{"num_key_value_heads": 4, "norm": "rmsnorm", "norm_eps": 1e-05, "rope_theta": 10000.0, "qk_norm": true, "optimizer": "soap_variant", "batch_tokens": [65536, 131072, 262144]}
Each number is 128 + 32 x the weight over the matrix's rms, rounded and kept within 0 to 255. Layers, rows and columns count from 0.

# layer 6 MLP down (transposed), 640x160, rms 0.0624, rows 392-434, columns 80-159
[[190  95 106 109  96  63  92 103 123 153 101 147 161 140  77 168  87  84 180  84 176 200 166 133 108 144 153 100 138 176 109 165 162 120  46 165  75 165 114 147 109 166  99 119 118 191 147 205 127 107 129 148 163 174 140  97 118 173  70  84 197 171 160 185 140 147 165 149 113 115 133 143 201 122 163 177 113 104 106 150]
 [104 160 126 109 124 144 145 166 164 127 148 147  72 122  97 124 145 104  77  87 132  80 165 104  93 126 132 198 144 116 155  99 101 138  74  68 109 145 114 119 178 124 155 144 111 133 212 124 111 160  97 128 135 111 136 132 144 113 133 132 111 149  74 146 163  85 118  88 191 128 143 138 105 123 159 143 121  80 129 126]
 [112 128 154 121 148 138  59 168  91 165  57  70  85 165 110  64 166 141 111 179 166 124 127 151 148 125  74  88 134 166 185 189  80 183  90 115 121 175 138 171  96 105  70  72 106 164 179 171 182 144 156 131 161 171 117  99 206 164  64 114  98  97 165 138  89 191 120 100 187 103 139 153  71  99 113 178 155 110  95 139]
 [ 71 127 154 134  91  64  73 158  73 167  60 158  96 178  89 121 133 135 140 156 123  98 128  47  90 133 199  79  81 107 142 138  88 147 179  78 140 125  45 166 122 139  90 172 122 218 131 104 163 117 113 105 104 148  96 155 138 144 140 128 158  75 196 103 122 132 137 167 162 160  86  85 117 145 129 136 145 134 129 132]
 [172 146 100 148  22  95 150 108 111 154  98 130 114  20  58 186  88 133 177 137 109 183 141  65  69 193 102 133  97 136  89 155 136 151 166 127 143 121 102 123  85 143 131  92 134 148 157 128 124 117 135  92 122  87 114 164 173 120  63 104 146  66  74  62 148 103  80 157 166 115 104 125 117  28 126 157 123 162  89 138]
 [158  78 143  85 121 123 144 141 135 124 125 161 176 149 138  88 151 147 127 126 182 163 161 153 172 138  98 148 175  92 142 119 131 145  57 179 105  79 131 167 114 129 121  54 105 175 127 149 155 117 163 143 114 106 114 139 150 115 127 134 189 144 118  95  66 128 137 168 117 162 171 105 188 111 148  96 100 153 117 123]
 [124 172 137  80  70 139  91 163  56 153 124 130 146 134 152 163 159 145  98 120  86  96 147 177 126 181 127 121  94 179 144 109 159 119  85 128 139 174 131 109 148  94 142 132  66 117 131 138 134 134  87 126  97 147 122 157 117 180  87  91 160 128 100  89  69  93 125  63 115 102  77 157 129 115  99  99 153 150 137  99]
 [124 174  58 123 105 106 120  95 113 114 186 147 102 160 109 117 160 155 104 129 144 176 136  97 194 103 138 113 143 125 124 148  93 126 124 135 101 187 221 131 119  70 150 129 158 150 174 141  99 115 105 130 117 124 160 158 159  77 111 117  91 130 156 151 134  84  87 147 124 134 172 127  43 191 154 159 103 138 144 122]
 [100  94 123 100 184  70  86 107 191 177 144 140  94  63  92 103  89 153 121 154 128 127 148 122 154 215 122 109 124 127 109 167 206 172 180 118 170 116 169  49 112 175 172 143 144 128 100 137  96 168 118 168 152 109 154 103 181 123  94 136  97 105  51  49 163 112 131 113 134 163 111 134 100  83 123  91 202 134 148 176]
 [125 167 108 128 109  89 199 145 113 147 131 157 156 137 158 109 123 169 120  88 124  88  91 100 144  43 143 231 111 112  58  84 107 136 146 132 161 118 139 119 139 208  99 116  82 154 125 167  97 187 183 163 100 175 149 174  64 140 123 104 140 104 184 132 140 101 118 138 121 137 136 129  84 124  89 113 131  84 158 162]
 [134  81 128  83 127  76 116 107  92  68 134  94 146 174  88 127 103 135 164 162 155 137 169 139 154 152 117 148 141  86 151 109 184 145 160 138 102 132 166 175 135 234 120 147 109 166  61 123 128 196 176 120 151 130 114 125  85 106 136 110 158 123 123 163 149  93 117 115 104  86 157 141 131  69 135 135 121 119 160 134]
 [140 123 100 119 101 135 154  99 126 123  94 135 106  85  89 158 151  87  39 114 109  98 154  92 151  60  81 129  88  95 115  76  76 119 139 171 129 110 199 157 133 161 153 106 152 166 145 118 180 116 133 135 121 195 170 105 115  68 149 169 128  88 138 168 171 173 178  87 131 131 139 148 121  93  53 110 115  81 135 119]
 [150 137  95 192 119 138 144 167  73 122 109 128 132 127  90 124 142 109 124 124 149 118  96 101 165 103 185 132 149 163 135 119 168 123 150 117 114  92  80 122  83 105  97 176 106 126 101 111 139 109  95 127 144 109 128 100 131 194 232  93 106  94  95 111 125 124 144 118  77 117 157 111  71 132 151 141 108 145 125 119]
 [125 121 117 170  74 120 202 150 129 137 149 145 157 181 116 153 117 163 125 150 112 106 165  94 104 193 134  85 144 142 113  86 102 101  37  91 109 143 146 110  88 100 133 174 166 165 111 139 120  71 108  66 138 107 131 103  38  97 103 170  94 138 203 144 134  70  97 158 160 134 132 157 129 146 114 109 158  90 127 129]
 [128 146 111 141 166 142 102 128 131 116 185 114  94 155 110 176 128 123  99 128 146 188  95  61 127 141 100  92 125 115 147  69 116  86 155 101 143 114  98 116 129 162 102 113 100 144 132  99 145 120 112 129 163  78  75  87 127  84  81 149 133 149 135 104 175  97 167  94 140 156 149 164 115 138 119 108 127 163 146  87]
 [125 113 106 123  87  84 120 125 123 113 107 135 175  86 136 140 138 127 133  83 158 141  80 176  86 101 129 162 152 109 130 113 171 104  79  85 139 105 114  87 121  80 132  97  96 122 119 140 130 117  90 110 172 148 179 106 107 184  80 140 143 120  69 200 131 136 123 154  91 118 176  95 163 128 204 102 153 153 131  89]
 [117 144  98 130 183 107 159  94 144 111 175 124 128 110 134 135 135 154 168 139 142 107 115 143 106 166 106 157 111 101 147 154 138 117 118 103 116 145 190 125 140 123 131 160 206 132 127 113 123 175 135  54 190  70  72 129 140 131 171 158 149 150 127 131  89  91 132 117 131 115 141 146 119 139 113  96  85 163 139  94]
 [142 114 118 172 104 101 147 188 138 152 104 107 103 130  77 149 115 154 156  72 117 178  90 124 102 151 141 157 140 113  66 168 139 124 110 132 151 135 166 115 108 115 177 142 106 105 138 139  70 111 146 111 120 101 156 139 115 104 144 142 114 145 147  95 155 139 105 192 153 105  84 109 172 137 149 136 157 123 189 100]
 [ 84 116 104 162 111 111 144 156 101 176 116  86 147  99 137 147 155 153 105 133 149  86  99 156 135 138 140 128 101  77  54 177  46 160 151 160 124 119 113 123 146 150  90  60  77 134 102 171 159  67 137 114 161 148  86 164 129 155 102  75 177 133 132 109 140 191 111 124 100 184 151  95 100 108 189 185 149 133 197 161]
 [138  93 104 161 107 131 192 184 114 147  98 139 189 130 117 139 130 178  82 134 181 129 119 111 141 135 110  93  72 140 110 116 143 185 145 158 118  99 122  91 126  73 151 112  90 131  82 108 129 121 121 119 129 150 116 146 113  94 164 146 137 160 113 139 138 126 126 113 154 155 151 140 126  86 182 118 134  89 110 107]
 [120  86 126 134 141  81  97 116 121 118 176 137 141 164 118 118  81 133 144 165 117 161 147 104 154 141 124 109 152 120 162 148 173 149 126 141 143  95 118  57  90 135  69 159 126 125 112 128 111 141 131 163 102 159 106  76 182  87 134 170 159 137 134 151 114 132 157 126 178 113  92 115 117 123 138 104 170  94 173  97]
 [102 152 151 127  42 105 130 153 155 108 127 147 156 145 129 103 168 124 113 118 125 178  99  92 131 140 106 130 162 153 140 127 125 105 116 138  98 114  83 125  90 105 139 167 102 117 176  87 116 167 103  73 114  95 132 145 132 130 171 124 114 185  99 126 153 113 156 111 129 118 116 141 109 113 118 147 146 101 132  88]
 [ 92 147 136  63 130 141 177 117 130  73 110 111 116 126 151 100 153 139 161 148 112 137  86 143 147  80 154 141  98 126 124 107 125 124 137 135  59 135 133 123  70  96  83 100 138 114 170  82 148 109 139 121  80  87 128 192 183  99 119 141  81  97 135 185  82 111 167  61  57 116 176 141 143 114  98 170 181  98  78 113]
 [115 161 138 145 146 151 102 112 155 164 140 105  86 145 122  96  97 189 126  89  62 159 104 129  57 152 147 162 171 143 128 111 132 131 122 170 121  68  83 138  87 112 175 132 104 100  68 162 149 121 129 138 113 100  65 113 156 141 142 129  54 111 148 110 149  85  72 127 156  92  86 111  92 149 190 151 106 113 127 125]
 [ 70 127 153 140 157 123 155 122 146 111 128 122 156 152 144 109 219 222 118 143 183 200 126 102  48 128 100 127 138 137 133 197 162 105 101 165 116 181 105 169 173 113 143 170 135 105 125 149 105 129 136 177  78 170 150 136 150 198 137 186 147  84 105 198 143 139 100  92 164 106 145 135 143 153  98 126 134 141 130 123]
 [131 126 115 111  94 110 117  95 104  99 149 189 145  99 135 125 149 120 169 125 137 124 117 123 149  99 132 129 133 121 155  97 155 135 134 125 148 129 132 182 127  95 149 149 124 118  75  57 132 129 101 112 180  90 110  99  77 125 170 173 136 155 126 168 157 120 143 145 128 109 116 129 112 132 146  89  88  65 109 105]
 [129 118 145  62  97 133 146 166 194 114 148 109 124 160 168 165 192 122 113  78 125 158 148  51 105 184 169 185 146 160 132  92 146  98 156 108 132 166 147 173 131  97 105 113 137 166 205  80 181 115 136 123 109  78 112 156 129 160 127 163 118 109 157 131  58 138 144 124 110 134 136 125 148 169 108 131 104 133 168 147]
 [101 145 192  50 102 123  99 122 137  86 165 133 110 135 149 113  98 139 127 114  76 173 139 152 152 125  74 194 142 174 124 178 141 170 132 140  97  93 126 138 161 124 111 127 118 165 147 103 143 139 150 145 101  86 188 124 114 105 162 154 192 129 164 169 140 170 147 207 154 117 155 136 108 124 141 131 105 139 113 170]
 [ 95 176 141 125 147 143 135 129  91 169 152  60 114 130  99 137 153 200 112 132  89 125 113 133 104 142 110 154 144 153 102 206  91 133 198 121 131 144 119  78 145 149 133 129 103 129 167 148 163 128 162  97 136 111 156 148 116 108 122 133 113  74 173  89 148 145 115 137 135  80  52  86 137 118 144 146 155  89 169 108]
 [130 191 108  78 102 148  49 114 126  99 186 150  90  66 153 214 152 195 110 105  43 185 168 200 142  92  59 197 150 155 159 128 187 106  49 134 140  87 185 101 120 114 111 108 120 109 178 174 102 111 160 168 138 146 157 138 127 108 157 103 209 146 197 120 153 143 152 149 106 148 135 122 141 153 150 101  98  93 113  90]
 [243 203 135 137 133 129 100 166 119 115 133 152  63 149 127 119 129 145 144 131 108 126 130 106 120 153 189 143  62 112 109 112  75 188 119 103 107 120 151 148 124 195  90  90  92 153 170  99 102 150  61 179  94  70 102 193 113 134 158 132 178  88 125 142 169 161 151 172 136 128 137 170 191  92 100 106 114 135 152 124]
 [155 182 129  93 174 153  90  85 160 120 109 109 167 137 173 115  66  91 164 110 131 151 135 160 110  80 193 114 122  62 186 105 151 138 109 116 138  91 156 102 140 107 158  83 156 106 111 138 141  73 145 180 107 130 131  82 107 108  86 131 133  71 192 100 127  92  91 178 115 138 109 130 148 109 138 151  99 128 140 160]
 [142 177 146 144  94 163 107  91 121 177  98 184 152  70 102 105 199 195 137 174  77 109 166  84  99  68 116 141 160 159 148 143 102 101  71 109 198 148  71 113 132 144 137 182  96  74 144 126 134 155 154 130 106 142 100 105 118 125 121 141 106 124 123  86 176 122 129  51 152 144 160 194 110 215  40 117 119 124 184 155]
 [ 90 123 172 113  64 120 165 110  87 193 106 107 158 113 155  93 135 112 105 142  66  64  92 126 128 149 142  80 112 117  31 121 199  88  92  98 144 114  85 185 100 154 149 174 157 118 161 114 121 123 105  90 116 154 183 142 144 110 146 140 159 164 109 143 109  85 158 129 119 113  82 104  70 162 108 128 142 123 134 158]
 [133 114 155 134 136 132 158 132 184 103 142 148 124 153 114 123  88 184  72 141 120 104 158  98 152  82 115 184 181 105 122 112 162 148 167 107 176 135 172 143 140 145 115 142 160 133 181 118 119 163 156  95 173 134  79 152 151 128 114 123 119 105 152  54 139  99 133 196 190 141 158 121  65 154  86 124 129 103 105 112]
 [ 43 166 177  82 124 204 181 148  93 147 142 185 185 176 136 129 107 187  92 141 105 121 179 125 151 117 112  53 188 102 194 162  76 164 163 105 145 136 186 152 192 128 179 113 181 166 156 156 129 107 170  99  84  53 121 112 128 129 160 104 129 115 156 140 141 148 128 120 139 172  85 190 194  60 116 104 101 202 148  81]
 [157 141 153 110  86 142 161 142  86 159 173  99 144  79 129 188 129 156 163  70 146 144  92 118 124 142 160 148 162 101 111 118 125  97 118 155  84  96 104 110 112 175 109  89 124 148 159  92 128  83 128 145 154 168 115 193 160 147 110 148 114 142 198 145 135 151 134 133  83 157 117 101 146 122 194 168  94 110 148 140]
 [123 140 146 112 118 102 174 154  94 146 149 138 119 115  94  84 115 110 176 136  79 127 151 150 137 100 121 130 100 146 100 169 124 140  53 118 132 144 130 139 114 127 140 138 121  71 123  65 173  90 155 120 155 146 120  92 118 117 186  93 132 106 121 141 122  86 166 154  97 185 138 135 110 113 120 103  84 112 115  90]
 [114 161 108 183 103 117 192 139 152 108 125 188 117 139 128 125 149  93 195 119 109 112 169  81 121 177 115 161  92 114  80 141 190 167 171  89 124  83 145 134 111 160 147 120 103 152 119  80 163  99  67 130  99 117  96 154  90 161 141  96 150  69 148  85 128 160  85 123  50 159 116 169 156 104  95 169 148 149 134  83]
 [199 145 177 143 143 168 103 119 133 132 143 109 106  71 124 106 140 129 144 161 212 149 161  96 142  90  59 144  95 144 132  80 142 108 119 152 145 101 140 120 157 136 154 140 149 179 147 132 122 130 100 170 179 124  97 121 123 171 143 141 126 183  76 166  86 134 183 169 180 138  83 149  96 107 122 130  43 121  83 185]
 [116 129 129  89 111 185 132  70 145 176 133  13 173  76 162 111 121  95 143 123 184 107 163 171 108 114 138 116 135 154  75 115  66  41 187 125 146 191 151 191 147 148 140 143 182 138 109 122 139 160 167 123  96 145 158 201 184 140 125 113  77 140 171  72  83 175  71  94 149 158 169 115 156 142 157  92  83 135 133 162]
 [114 135 157 134  75 120 122 105 123 151 102 147  96 142  89 107  82 120 136 178 138 117 131 156 124  81 123 141 178  92 145 119  73 162  96 157  76 142 111 105 139 119 151  71 155 122 184 116 163 144  90 133 116  86 113  54 125 171 184 131 121 128  44 144 175 148 117 165 120  89 144 120 104 150 145 112 137 170 128 176]
 [ 99 142  72 141  40  92  88  87 112 122  94 122  97 219 134 141  91  41  91  87 148 121 126  73 206 120 200  98 156 135 215 106 106 160 117  86 155 106  94 160 109 148  61 181  88 202 127 134 127  78 103 117  74 151 135 112 172 200 124  97 141 103 147 150 176 119 134 157 134 139 138 179 112 182 136 158 120 143 123 170]]
# layer 6 MLP up, 640x160, rms 0.0624, rows 393-434, columns 80-159
[[218 123 127 146 116 147 120 104  72 138 136 107 137 120 153 148 140 138 144 131 137 174  84 158 137  87 137  92 133 150  88 165 126  92 176 174 118 107 155 129 127 117  98 108 166 155  91 142 125 137 130  93 100 155  87  97 114 133 154 163 107 115 153 117  63 144 119 114  96 179 106 104  80 143 105  83 101 152 157 148]
 [166  96  98 161  99 133  88 148  95 233 117 179 108  91 228 184 142 159 152 119 125 138  81 119 131  64 175 183 106 106 135 122  84  99 155  95 190  86 120 148  64 150  80 154 171 119 109 134  54 176 155 144 123 180  84 117 161 145 143 106 183  88 183 166  98  97 118 148 171 191  97 138 139 134 101  35 151 198 163 113]
 [108 137 140 121  92 192 134  57  94 163 130 148 110 133 138 150  52 121 129 166 123 176 139 220  97 126 175 126 109  77 149 117 148 124 147 176  63 123 100  86  96 168 135 177 102  99 132 128 104 142 136 193 130  98 132 120 168 112  69 182 154 117 116 119  43 179 105 151  98 177 114  54 129 112 141 136 141 162 116  94]
 [139  22 147 182 139 136 126  88 140 113 134 122 131  64 145  99 208  34 137 171 175 123 127 134 138 158  87 163 133  72 144 104 133 174 151 107 139 182 145 152 133 147 173 120 167 114 169 159 140  91 125 124 149  75 173 122 151 113  97 137 139 159 108 134  74 149 148  65 204 118 122 155  96 125 139 191 114 178  69  87]
 [135 102 100 117  98 112 107  70 150 146  95  97 119 110 111  93 140 108 135 112 104  81 113 120 117 140 173 125  54 106  97  72  85  99  77 159 167 159 183 151 226 126 119  77 138 141 101 148 169  91 100 117 169 118 188 151 109 141 156 114  92 130 137 122 114 138 162 110  88 114 107 177 113 146  97 155 164  91 159 134]
 [108 146 102 123 136 138 154 122 161 149 164 156  53 134 135 168  99  83  97 143 131  87 148  64  92 115 155 131 162 109  94  77  80  75 119 110 134 141 166 161 102 106 107 128  99 169 128 171  93  78 149 155 197 144 143 108  81 130 171 148  99 134 118 112  68 114 168  90 140 149  91 138 119  72  79  99  86  90 132 106]
 [201  99 188 172 127 131  93 124 153 153 131 157 160 121 166 104 111 160 107 178 180 129 151 148 117 124 151 132 151 114 110 127  90 163 174 110 143  96 159 217 139 124 108 115 123 136  26 110 158 131 194 118 108 170 110  68 146 120 129 144 113  66 138  49 163 102 120  95 138  85 124 100 129 102 114 127 134 102 181 170]
 [144  96 112  86 137  92 119 104  99 165 169 158 108 132  82 101 130  69 133 120 146 164 177 105  63  89 143 101 145  88  64 146  94 120 101 121  74 167 114 143 102 174  97 101 106 119 116  93 138  96 110  73 147 176  97 113  68 111 167 123  90 115 136 134 194 103 153 155 105  90 121 185 153 130 168  84 131 134  89 140]
 [126  88  89 137 147 145 161  78 108 161  91 160 134 113 112 224 146 118 103 156 192 115 175 137 180 118 134 137 108  92  98 121 134 124  81 168 124 148 125  66  99 114 133  98 139 152 173 126 134 119 100 116 173  38 141 132 165 103 127 134 139 123  95 184 161 111 128 119 115 142  89 163 100 139 165 165 112 135 120 170]
 [100  84 142 131 135 153 132 148 146 188  75 173 101 135 179  76 128 128 117 150  76  96 194 111 119 112 155 135 112 166  76 134  48 151 171  65 133 120  53 142 142  86 109 106 134 152  99 126 169 124 178 149 156 130 143 195  78 166 157 133  87 105 149 109 163 105  74 141 159  83 167 126  88 158 133 126 135 101 156 108]
 [121 114 165 128 106 174 130 118 134 135 110  97 176 118 212 144  76 122 147 106 133 100 159 217 186  89 193 163  82 120 106 115 152  82 117 107 171  63  75 175 115  66 147 128  86 141 137 139 138  55 120 165 106 150 120 167 165 130  17 107 128 121 151 163 113 126 117 124 180 211  59 207 176 164 152 138 171  94 107  82]
 [127 179  97 132 155 144 148 153 102 157 143 119 183 119 124 153 182 132 107 110 123  81 157 155 162 121 164 144 119 139  86 131 170 139 142  92 105 177 129 208 147 127 131 121  77 149 128 154 118 108 203 142 155 123 107 165 178 123 135 114 101  62 162 194 133 124 183 113  90 131 187 115 126 103 156 171 148  96 147 102]
 [160 143 176 105 111 159 109 126 157 169 152 121 118 121 140 105 171  98 131 145 120  96 115 140 160 106 129 131 126  80 121 107 157 199 154 150 145 105 103 109 149 148 125 135 165  98 155 167 125 181 123 177 149 158 133 167 138 138 119 120 161  71  57 122 157 138 128 130  81 140 138 112 138 113 149 165 157 168 107 159]
 [141 134 110 132 155 133 169 120 129  97 105 136 127  99 152  91 145 166 205 122 119 114 148 171 181 118 164 128  88 144 140 149 111 201 110 148 112 151 161  95 199 118 158 134 112 150 138 190 157 168 155 116 112 156 166 171 128 183 195  95 134 127  93 188  84 119  98 109 108 107 108 111 137 146 158 144 119  98 116 140]
 [143 126 175 144 118 190 117 111 145 179 120 180 152 141 166 107 140 176 127 175 115 123 108 123 206 178 140 180 154 106  78  96 114 181 174 247  77 115 125 130 149 104 134 150 153  67 118 143  83 136 145 155 204 179 123 101 131 153 120 148 100 100 158  60  72 177 139 111 154 176 184 140  83 142 105  70 101  78  98 108]
 [143 104  80 153 138 152  93 138 149 144 103 141 163 172 123 162 128  77 128 173 121  84 144 182 139  57 125 108 159 167 126 101 114 138  86  85 102  85 147 143 179 152 107 121  90 138 172 207 132 130 163 173  94 186 121 108 148 187 149 113  96  94 101 131 124 154 136 114 136 105  81 141 129 118 136 104 171 185 122 156]
 [165 107 116  82 122 118 164  88  88 138 124 138 129 137 195  76 101  58 159  76 121  94 147 144 152  80 148 147 135 171 167 148 125 128 153  98 160 173  89 131 118 177 151  90 101 168 171 140 150 129 153 130 146 100 139 164 168 104 122 101 152 105 164 144 125 112 146  88 122 126 142 168 120 112 117 111 107 207 108 168]
 [138 126 114 127 115 157 130  98 111  63 108 189 103 154 110 138 191 142 179 172  63 106 132  69 109 149 130 139 163 115 111  67 145 145 117  75  63 128 120 187 119 171 130 177  92 117  98  80  91 132 160 145 173 114 136 139 111 115 146  86 135 154 170 106 119 146 112 100 169 132  88 162 167 119 125  86 108 166 143 101]
 [144  99 133 125 135 150  59  87  87  90 112 158 150 134  79 111 156 150 115  95 122 116 161 132  97  83 101 128 120 124 134 102 123 121 143 123 135 126 179 121 100 121 141 189 165 143 155 153 164 108 167 153 145  65 104  41 151 124 116 156 131 208 130  98 156 121  66  85 119  96  92 159 159 130 145  78 141 147 143 189]
 [128 172 121 142  37 138 104 160 134 133 124 103 129 143 156  78 130 122 182 147 138  78 176 140 152 145 102 137 162 117 160  73 138 140 108 177 143 146 132 168  84 167 155 154 144  62 105 148 102  89 102 160 136 141  76 172 107  66 127  94 121 115 159  95 118 111 156 103 102 129  69 163 145  92  89 113 136 130  98 166]
 [137 111  96 138 176 153 107  93 135 137 163 127  93  88 104 117 131 127 170 124 129  94 157 159 127 103 139 114 100 113 132 108 133 145 121 111 136 146 152 138 191 118 107  91 141 109  98 156 117 105 137 187 175 158  97 131 100 130  83 141 140 105 150 135 127 134 110 137 142 133 150 135 136 150 148 115 125 151 133 158]
 [ 95 154 151 201 134 173 184 104 117 146 161  66 145 154 159 134 105  96  75  72 116 156 134 152 137 129 158 112 122 187 179 187 152 168  98  83 153 110 147 123 137 110  70 175  39 102 139 151 119 125 120 156 112 102 198 119 125 137 133 142  83 143 130 174 148 128 120 124 158 135 133  97 124 120  81 111 178 168 111  88]
 [169 120 138 115 138 133 151 124  88 107 130  78 106 111 189 153  89  91 119 177 153  82 148 107 170 105 109  67  78 179 171 153 159  86  81  99  88 131 128 188 157 201  63 143 156 167 117  82  99 124 123 155 173 149 162 139  71  96  97 168 138 108 151 159  48 114 131  83 104 182 137 102 166  81 123 131 157 155 170 170]
 [119 128 193 111  69  87 134  81 113 127 125 147 175 116 114 125 115 110 104 124 103 101 151 109 141  61  91 164 100  93 118  92  95 191 155 137 110 182 101 134 131 155 120 169 125 123 107 175 156 121  99  93 108  87 100 188 222  62 119  98 125 175 129 152 125 146 106 109 169 158 128 188 113 121 131 154  59 126  89 113]
 [ 90 117 136 152 137 151 126  96 145 132 103  74 130 122 126  94  80 124 110 118 140  95 138 130 153 136 144 154  99 174 133 104 104  82  90  93 124 112 120  82 138 142 128 100 124 126 145 126 141 121 149 191  52 129 152 123 171 124  65 147 109 128 176 126 135 125 118 184 161 130 151  81 142 142 142 189 176 158 108 127]
 [143 143 102  79 137 103  90  98 159  87 109 190 138 112  77 168 119 109 131 149  38 134 158 131 217 122  63  81 121 111 107 127  50 115  82 128  46  81 131  96 107 106 112 159  99 141 119 136  82 119 164 166 157 158 207 175 134 147 166 102 172 138  94 110 127 145 184 112 143 173  68 142  82 111 146 127 101 166 142 109]
 [101 155  98 122  95 104 112  89 132 145 127 123 168 107 127 122 155 136 108 126  81 149 108 126  69 108 149  99 108 122 153  83 147 115 111  88 152 114 139  61 103  91  82 181 128 183 160 158 138  83 119 157 168 121 113 113 157 164  97  83 138 131 109 135 118  82 166  92 122 150 108 132 143  43 135  75 130 120 155  95]
 [206 124  86  85  71 197 146 145 157  92 152 177 133 123 145  82 158  80 162 109 134 150 129 137 151  97 138 107 152 126 143  89 163 105 146 108 107 175 157 161 161 141 142 109 156 116 119 111 130 136 102 135  71 182 115 145  78 153 113  97 147 158 147 156 101 101 138  88 108 174 147 143  93  81  91 128 179 165  94 106]
 [110 168 180 139 122  85 168 117 118 174 150 127 125 110  83 185 159 124 129 125 134 165  69 156  86 154 140 141 113 192 114 137 171 116 122 165 110  87 164  99 115 184 197  56 143 136  67 116  58  93 219 125 159 107 121 195 190  64 170 129 135 179 104 124  53 114 124 153 180 159 170 164 121 145 122  73 120 202  98 154]
 [233  83 143 188 152 192 102 120  81 127  63 176 175 117 143 233 184 132  99  97 126 115  76 133 122 162 127 106 109  82 112 187 145 181 167 157 118 150  90 158  94  69 157 110 137 166  67 117  68 108 169 104 144 159  47 114 121 102 145  96 155 111 156 178  67  99 157 171 130 128 125  92 135 127 112 153  89 182 141 124]
 [109  97 106 158 137 165 152 141 125  83 148 103  88 125 186 129 121 119 111 141 168 108 110 142 132 182  83 157 139  77 177 163 106 110 145 141 108 181 156 106 150  89 150 156 103 130 190 155  85 176 164  98 145 126 143 118 116 107 178 115 123 115 135 137 142 109 179  99 174 108 146 100 144 144 102 118 133 119 147 127]
 [162 148 100 138 123 150 122 151 129 145 112 139  89  95 158  82 196 127 122 124  99 182 144  99 185 187 146 134 136 169  68 122 119 170 185 159  46 118 170 147 164  60 108  45 117 160  97  91 123 184 114  88 148 166 138 147 153  75 118 123 104  76 135 168  71  57 123 102 140 110 134  55 118 160 106 159 139 124 157 129]
 [147 109 127 160 135 121 120 134 116 138 102 176 165 159 133 137 165 111 153 164 153  75 174  94 155 138  75 108 132  51 156 113 103  44  91 129 132 239 160 179 157 149  80  93 167 163  86 111 136 100  99 107 199 132 111 127 152 124 148 159 119 154 156 146 142 106  91 162  97 136 106 161  85  98 140 103 119 122 145 157]
 [120 112 105 111 185 141 146 120 159 107 124 128 164 111 128  60 133 147  82 109 129  85 156 137 170 143  85 127 135 119  95 127 124 137 120 106 184 166 104  90 141 114 135 143 134 186 109 153 151 105 175 113 136 148 153 114 116 156 184 131 147 210 122 126 139  63 102  82 139 148  50 123 126 130 123 140 134 128 141  76]
 [115 160 116  85 147 168 147 124 185 178 137 139 160  82 124 110 188 143 106 157 151 186 103  93 165 152 126 109 122  76 168  60  93  48 121 150  39  91 143 110 163 138 142 143 117 174 129 154  57 115 175 102 157 130 135 126 116 172 116  52 113  70 153 153 115  78 190 113 141 139 117  96 126 123 130 145 180 168 123 139]
 [129 108 100 152 125 144 120 107 191 169  93 109 129 164 113 111 180 153 106 134 153 183 188 154 109 109 118 127 134 180 169  58 138 127  60  67 167 122  83 101 139  97 172 129 123 143 147 167  94 104 182 140 109 111 180 144 125 172  91  85 126 171 111 161 190 104 108 131 178 188 128 111 115 165  97 119 204 119 129 109]
 [134 113 126 113 139 125 122 150 103 114 143 101 176 139 129 139 157 121 100 154 116 134 130 134 144 123 172 126 136 174 134 144 114 103 166 159 153  84 195 134 157  92 129 174 145 113 152 159 129 146 151 134 113 149 141 102 132 127 149 132 122 144 106 176 109 117 114 147  92  93 110  93 119 151 108 150 122 127 155 160]
 [142  71 134 118 152 154 175 144 112  49 170  95  85 130 103 126 145 120 109 215 119 160 153 143 145 137 185 110  95 118  84 130  47 116  79 131  83 148 128 197 128 169  69  64 158 158 121 183 126 172 141 146 163 194  91  96 152  81 157 163 116 140 128 156 109  88 136 153 171 110 141 121  66  92 142  73 142  74 129 130]
 [144  93 112 145  77 111  80 114  99 105 115 171 123 116 100 154 147 110 125 131 140  99 103 137 154 143 139 135 160 131 129 128 133 135 142 154 144 124 101 103 134  85 103 128 102  88  65 116 142 115 191 143 116  99 137 152 135 124 151 151 160 162 128 107 160 135 114 108  82 114 128 147 178 202 130 130 150 159 173 112]
 [140  85  83 131  95 131  90 127 169 143 177 157 130 106 135 147 137  93  86 112 141 137 167  54 124 117 109 117 118 124 103 136  92 101 126 122 115 153 101  53 174 139  89  93 140 201 187 138  95 103 130 170 250 177 118 148 158  77 158 110 135  84  89 180 118 101 174 197 122 169 118 121 117  88 139 150  97 123  93 108]
 [184 142  98 128 111 102  63 149 167 140 168 145 123  78 147 101 128 106 138  79  98 136 101 116 105 186  98  92 108 125 111 108 157 117 156 185 175 105 135 198 130 141 126 106  84 133 164 110 118  73  98 156 128 181 174 172 152 115 137 149  98  75 150  84 129 124 180 111  96 162 106 129 120 142  91 108 156 118 162 108]
 [134 119 201  57 129 115 117 122  73 128  88 102 165 110 165 107 116  43  65  89 129 190 137 126 125 131 133 174  92 128 153  67  89 119 137 138 104  98 128  92 132  64 155 145 167 104 175  71 139  85 188  79 179 108 142 103 178 152 143 134  99  26  87 160  90 122  80 144 137 107 166  79  99 186 106 132  54  96  96 133]]